config.yaml
num_hidden_layers: 16
hidden_size: 128
num_attention_heads: 2
num_key_value_heads: 2
head_dim: 64
intermediate_size: 512
vocab_size: 857
hidden_act: "tanh_gelu"
norm: "rmsnorm"
norm_place: "pre"
norm_eps: 1e-05
positions: "rope"
rope_theta: 21900.0
rope_fraction: 0.5
qk_norm: false
attn_scale: 0.125
bias: "none"
tie_word_embeddings: true
parallel_block: false
init: "uniform"
init_std_qkv: 0.0412
init_std_o: 0.0511
init_std_up: 0.0589
init_std_down: 0.0589
optimizer: "adam_hyperball"
learning_rate: 0.00535
lr_mult_qkv: 0.4
beta1: 0.9
lr_head: 0.00715
max_grad_norm: 1.0
warmup_steps: 339
schedule: "wsd"
decay_fraction: 1.0
decay_shape: "linear"
final_lr_fraction: 0.05
batch_tokens: 32768
max_seq_len: 768
doc_mask: true
train_tokens: 225700000
max_steps: 6888
dataset: "wikipedia_en"
Each number is 500 + 40 x the weight over its row's rms, rounded and kept within 0 to 999. Layers, rows and columns count from 0. Numbers have three digits each. The size before them is the row's rms in percent of the matrix's.

# layer 6 attention key, 128x128, rms 0.0413, rows 106-127, columns 0-127
070:497502523458488475435448449508410442528534417563499454481496550442537467461498510518503490533543487420472502484542533505481527476492479532508536530477559495479513455548497502539535559535475486569560514484555509455482525549541484552508530463480522459529474601423550545476493504522520491551539483445526493415482538492461404522582469485418391476467468510531451503458452470501502479489542
091:484486510520443504494510480478460519391535505560470520527476441484487567519566442418522516534470501520520474528550565533516440425433482439459511486487417505555513470504546535544483515508461438517529558408460535477484496433446504476456380518471553532469507517491501460504496534447501535432449499480515531510573516540554493508497467531494435499523507479545538453494479454525479489553581
078:507451518564576509494508465481502562572563512464506485505433536551469535503485495512521476397507449509535551422453479512501535506452534494575551452467499466517483416505526522531456439522503557442475525573558481543505449478467484533500563460427509562557501521504526529456569432471475527532413515505543447522476563524488565504468501494544550534503503536476437539441560485481491477507520
079:465450434464504475461465477497445496530579501532450452474502519528546515472489538551452513458479457469531462498533528473508483534563564526509429520548469505534550440591481519444494558549522574559482438525516475488530471540543494437492456506530477461553435549418504587509485516514457521521538505506513538423507510498425440525553448533483410495424489492519474556514509558485481455451507
088:486518556553525487583494532545519559449461541468494569489469468476496446549535515466509489481523491594513535502466503525531483441528455532510549520471514424514442497491559445580503448525514464504501517519422464501511530529440493488437531506413582494454530495543452462418538474474544478542377524481508464475469498560538522491490530538504578544543509555553501501520491489487484527578445
113:479515469466484528474545443540528421453548495595444507496539512505545494445587559594496466500520471531530526550509531516460426501516490443521434506495497560535503417561484482510493455545542561508519469458511532599427528535519492504491514544573416495536522518468545529544486496524511550489533492575499499500491498410475533558500479511431468509454514474481467482544474508426493501519431
075:465482527530478526543518474509473486463513537566507494560484507466488446536502494443511552542535530468502486558517470476550476470474514526462438552513471507567544555472529448452552560548513463511552438434450437486504519568513524458577411597479531461458587500479544494491479562544456487511569506478513575489467478522512465564489502515466452458538520599551484482475478453538531563459521
075:552384585535508488583494512536569555508497490429483553459500465534505519502545496458448556513430516562552522510469531532471508493486465490498542549463541432479470519480481521565471467558522457452462464569522527580426473461430478506487541509516522505462524448511511469428548498461507508486427462543528437537490555537557568501458451510461491523527530495551436511481475444502475494456501
113:545541532486490488477511530451467547515517485462552491486449506511487505530472415472526580492454510500537474472527492548593544433488483478515495484481482476565413479465498527572554477508489437522456531543419469438537504448450490557446490540416565487418488564421455495490498464471468557552461520393479500503465543537550454516532465486503457513503509531492564448503532526480475545549524
100:496474511517434500456556493438489506454585476548466525522460476467540511563469438514510443488442497521465469521521591511516526462458544495525505466511525439511450434464509433551486482559541435540497470502515500475513554519448495505435473529465536523507474601391475503508513517519503535454511461471512420497594601551458513547502512516467426496514510483531509461478425509497486508472582
093:452516522464504500477421499530470440570463512500485540550505567524470530427543588523498530523555473408556524519505453469494539534505464511468457509470527572582518571487480523484538540498448514437525497477549520487463438532543474505584528524512498417502512408543531519518509520511446415548495484516430584476446424464501479471496506457541503494521490562452477573505502533491502489510462
088:518541479478505526478505495462497515461456569591593504488549447478508471551516498484514502552574552535487503500571556483513501457502509456520473560548481560503461509459526545452522512508487496554534481454473473462509572467478529522513369532539482478550576551459528485529487510492448460538574519480476487558523483465575495557451473456407397440500531491522531474576501491475481494482480
103:523564494513569468459504533523476497559463474432580538461551541487447511476519499459549535507518527430472577497476442521457529537496496504485502489421495535509520572480533505524490519432424531456541528443474502456539502493494472562564466444501516434500571419552473490475526556490474458518477504432488501523422482470561477416534475493541557471573543499450512545539491454571507521557490
092:479507431447450444473558457485506573470572504475393464512463508527501514529501507538490455467435502502482461507456520549499440470510540510505563431476457467523493494524473475567499500446530450569446511504535465458517480437493505527410472424508531538444424487475471502531503503422545570464527513495472420517500551528468538505491523497533535532533487386462481460425529505560490475516540
090:453464579535535539562479458491518485473451488487563488512548507486479491471581516458513564478551524597539585433524544522477467518429464520472507507477500502543462476446507524542482456498474488415532486516470544550426528482500491439452463569507476490499570471572525437506555532479489495466468498545469506569459466500577565500411453515440496477508556534488533537507530454458536547535516
072:491524538563492469587522484578576528465520450522423556466536432517506480443559486463483516446468410577535513480492527508522442533447528557493492516446513465496540439493510496500471530509507485437473543449464540506455493440431566522480586507443513576475504530532471490472494511476509495481415540505542458528517510529515517511436447563461492528555563530585509531509461460449512519521517
086:475471447505522538469529483490523499605503528495491489553523534493444513454492537534466477490509504395513456527548420472537522572550488520540522436493540507465493542531439523493590545489544558528488456528565527478517501555549517492544596454518414522543476471533550558545495490538521528521548518568455526463450483477450511477581486459540504516420523444461443496483496487472484418498474
097:502430505488487496491522416395462587470557508523437499456409502515547474511428494517483491472452439526466487497515574532560468483558596450521518494511498494481486434534469483511489524491584445581480508518556501540525507495512460502441501477460511563524468559476532491524529494534494550514553439444480431481535574496522466521467470575468457524460505473530492505475453491498453429456540
080:483428495478502579519492483552552531489513470506404495456494537479511505518506542542472452456429534490481516469431549559499466493484498451494518506478460532449484509570498558474446503482508475517454583567534490545504524468482531489436556461577486569497428473539445527503547430440574586467509483508481430541487497448442544491520522517587532538464489444518493443531523553530475445477520
094:484453488454487463513543520488515515549539524446404536542567501494528513457518477554504437492493514487479428545477510520497490484557504507544511480457531494487462530487440484491521530460527452536489546502585508581525461526520492473453536479589412520505486447584526453544466481537542521435501477524487417513509534474437510520550543488574565494510511390482434425415510475527545460519514
088:525563503499490520483495486507459437466527530558548455542535477465500455579525459453533515511520532508455518485562589490510533433499525505448537488526470514577484449504515475472524442499444478483509443411414464396491573498508548512489448545513561442410505524443519461492500547454478458456501507442553489541534475475533481516515504495472407480544454534554588482543475535517515537522511
092:492522523537436525490532503480504536432547519533531505462518470489499494567470464476507546467493516595533516478528554523490459424430512456486535569529513478472457456457490496521455468488515442480502554459466504488501522434448486463450445517475571529469467595459488478418495457442478557495406490457506498492538545531609466560412476521423471443472522510556521481534462477472486561501502
# layer 6 attention query, 128x128, rms 0.0416, rows 107-127, columns 0-127
080:510485483524499571419481535472485453512573461482441545484511508500559468527527429469446543475504480531563460543532509472489504464454483501548544559522455442491438445475559485529517485480492446572500514474434399535550590487508526517469473471521507514519532522427602510501519491527503523535512381499456511477485552515503508487520498518562463502511535494442542437472517547568487597514524
078:525471525460549488528472513550590473595465481491558496458483509453457492537449466486483501465545539524500498508472487524547558527473445480454541475516552550465422505503579503562511448469465521423510539540522563430497447535546430563484483545491509515423516526499479476540494507390461479443493456532544517501524502502531553497561553534504535490552473540506452553520492472396522553462477
090:494496433461471515435495524509542501464513474500481548507457535471517533517501542579522479581490460444597425566475508451443504585445478488517530525452520461561549464531563482478491429421486492554521451507535543549495453520495496510462556423514444519506441494504430557465445426483510475531438554514523437519471488533468537426494578434511527480497456469522482468520508496502545518502497
088:527450568513515414472473501502532448493504502499552496560489465468448465518452487434470525477551520600451570387516538546521535472527448481471514446536512492446506472483452532512497518516578549491508548483450503487532490455541465466552483514490544446443525507484558479502457521483478491514511464498511566472515504553542452573563428551556589481545504547518597502452475542513498557510524
088:537438533498505510470527496514510477440480499501424541462531537493505533552532504555552472559470587462546438547433461513400470485540507482530483510409526496479561545530556509440501432399452501560526454442526473520541489449529481392461516506538452544525537455486462523450478483526496495448493454525511471461516431488509506498496539495556522439478450502467493534492533460574534444484520
074:511480518554446596501526483493504482458532540506491556559504474505510528475512458490443458475454488565553452445573486473528412482453544445478480542494439494548484517462469525557515520560516490552496492500500435538487483452517542441502529479444538487566506506499479444468520521597532528515432547400511535511509452467510464499539463475523469522531498443535570430480521470578536556561429
079:503441553489449477521544561479554481567538526580503498510462480489462506487484435458506555412533514591491544508489464523521512518508460480538550480555510531430453506545513485523479431471449553417505537493501462488507457555477492501468493611495539489458505506494562509472553523476561434510512471524521514489558513562594463530520485493532546457502484537491567560445409563537522547485483
100:567514525439526466444471526521456509471514526518528497492511517488483506480535504410455519517508420525486502474571425470587537454484446468451553495541476510441507478541541536513512570544544435509496528535487557474548564504509499576514479486462507514481471522514528469479429482460428512589518456510453528500450542601486480490540439567487483590543551556511540451498528490501474576532542
081:452530483488488457452499568498471532508565452478490485516500501518481573480461431561535471515472527530545442517463473519479511454446526446491540501518456438448519486538555453538537482450540458573486534507483482451535478525465510494506474462502555516442464542494475531523474478435546509505498433446506512460480616586480524467587516528589497517579510498444544452452499514538433558564558
082:514503480559473560489468412562518481485463568566515525483481577513541478507551540528426508536495451484505474422564494445488449550561507514532488532484557563524533551489415558501491496515433563478502457500523543576482471465428503517490546501551459448568498439550505493486562513530493499483438572467525514512487466471504498461445490489456504521479494516532462538517505444447576455498406
078:535497507484537523446529470500436539517497420482501489549524477541490539538528554515539516457412501518510521475464422507471410444458515484492492561489451481586568534509513515509472566508531455568467441430478477556556538518531470468461533526440489478521507503461553472428536493560540523501525485377443506484446474486443482523502480524491419528512498457503485455539518496622501496505525
079:497503515550524503557478437504455480486428532529530476474504519482451433527549536433422466461502466490450571447531459492578514544528502521552452523552471550493480491448430544489553526560502583519473458523482527466488568508452498504559545472495486443520518435493521443559512544567473505524539564490432507504563485459461503557464451542419445554430490530505465476499523471488523477440461
087:475517493473480465477471502486503532547547486466479474426440514471543514448429430503518460515542449462480459586465551511556555444533532498476513475533451473389478428518492425466468508470515484487450516521497490483490553491478476523532485505527529553508437572459505584563458487389488529546517445489500483466472481479522521495593531556541493487474550462445529462463486555460443503481577
090:526451554579544546540538498485503488529529567527523523542510481525460436545547537427509566445425558556443547484488467510462460465490516534504532472466543498527446531478533554536489477484427531472529451441492469478578510484522422421462480585476556443503571477507566455450547553495538497485498433510508486446555505463514509474506505520541509475535494509504506563514469479549582546524448
067:478460488555527476450565502488502434536522498505546561514511512475498503520481515427466538513528564534485581509505567549477538506443458464565521496481481532449502546530557491533524458500495507507528493422530419531584478500574454439559496557502558457468516439525550519539544527455517500457474430531546545490486462460549474489569496441565513460508477500489595529497484534521478618497525
078:474477538473446474518450529610516503445444541482490473509483552558543517483426554550506441512529467409506442519499512500474512587543515455460454521453485554498567515498482509509487474492478519484529469583540506486451447475452540525471545465517468519479493547517412535505497438489514517513501537540518469501468452415468517535433530449443490465486475512540448559464537455424493431428443
085:491474500395460491495530541475481531519548424436512497479434526502461564488467463501553506534501489452518434548487479537512498476484451430490554473545438452484468510545550466549495506436519423555437520525567469479567450515537431468481529477400484547478399521461535563511473472414494492485520462486536438527475527547487536483525532453566542542487497477476501495453474515476487513528559
077:445445448499488448516516540455523489484508442516462495434459441470544485566451542463541454522506487466549506582434471510453557502540498573555488447547466504420529518535489452479465457493427495475497556513510516490463484553535450517506514552570480571446507546453468577559471516434517452440556483549501453527507521494473505523507577470501503452514556544494491542508479523457416453498563
097:421494508485434486574464492516458504472501499497479463454485484488540518420422460557474437547526474449508428593418540519489495520540532475463451494511482536427478515554435453495453503483499436501474527510493509503498462537473486491519501467552492542551460548482476500538502512466518518465594469543486445459564528484515553542531543473465507397457490472456524561419512525418512427458493
082:510523542545562538472526492452487465474540454515462505548553454498517541469546539477462463479468520578515517503529492478472409457468553475531500545450520430488533456482494528489492555496560471579517494447468489552521598479487525524544430496461523510560482498450483439495494532521518493540529460441447542484488528488435475458504463556571466582508527485508563431599509495573483584524546
075:524505495505498444425538575381524522493545440445503498535522480462510491556497472472492557449465553564500499493475532468506500441465462499501492468519466423466509486515589508499497512511544491555526470454511477505557506544504449496475426512439569540479536498516578482470495483447484475497522421437524544450506579594526491496507458502555457524554550512502536470538488495577512551556585
# layer 6 attention value, 128x128, rms 0.041, rows 64-67, columns 0-127
102:456499494548457455451435476413492557424443446456462466455562488475438533517530503489509539521500468445511539493528545541508477466482471471442481475551479452578565547488491509440511490573428480497508466418568494490425449515507472456466550457458516452512499449510556533515560466476459435547492553435530517469444486511500477487504535509452539462474541549546461557519453460502479458447526
095:549467486497520554442456488511514511476544416477521536546456565560482524552509528547455490447511565457504517562571570533503508435451509494462566454542505442452555508495566550555482514518511445513493513497473486565463565527542507448510486429497501530448472450457560409533470519502532537465458526448492466532443458482538489430579480512538487503552552546510441549509481473482445544491480
102:453471542524480470477507481399431498490477495544553549506538505494459552473519508516504548498516564524471552529435520470498505527493551478480511519507500443447452475533465485415546422455544541440506496542463492457549557546506526405462534556533500435527495493525424489535479567554520524450554477453549464449577447544508487479435513532461513506463547497486453511551547546428553463482460
102:510459551459524495500482582440548478475517494520497556429417446552504454472472376518453512528523522474511470541466602524552499472471529479464439452467450459528525496466475546471456536459455509540469490497514475527413503430505558582477513481481573480497512521465447491491545512496552516556543546479488546553445548506449482476477481505466497436567511452501502517534464526562523538559475
# layer 6 attention output (transposed), 128x128, rms 0.0512, rows 64-67, columns 0-127
102:533506532485484504468544533516506539512526516507527499518525441494525520492523549512481523523542526476502505481596452532498556427451531541511484490517449516503508513486452437590466538528565425476497540494419459422495508499646553563526494470489534473467574563522493528508474510561539519425570507466523476471486495509446543495461511524524458448495552473476443450418464467465520477598509
092:526510476516538496521463505438402427412502470458480508423503551485554560428481448569524476478505455485580433483493423578507554480532480459548543515522553450505516529519563501430553501544482542599502512536501498493547483546478503463495509523532463510488527510496502572510530513512497454451543515539532453495560511479463577547494515486452435470528513542430464461474487515464469457463444
093:508561531514451478534575504504514509498475514553445445431474427514485484498503566470480432467499482589503506495486601497516456493493507505467414464479465499544540523499412545561547574505502477498402517497456491494514477531529575630542490507494431471479483508492508496460517484475488563465483436530516440497554462508555454562565479490487459513480518492537558495526529568526444504496530
099:504446505430470452499484471479472496510481523440503486528552500458508505441483547553472548538512480527535522499467503514457561434467543508584412472606558523470513450535534553480481537486515464444598523499548447472559435490578494464495448505485418501527491466431554542519468542517460498420557519492543495442499503534546503496455473463493550524483523484519478568536449524482564432525495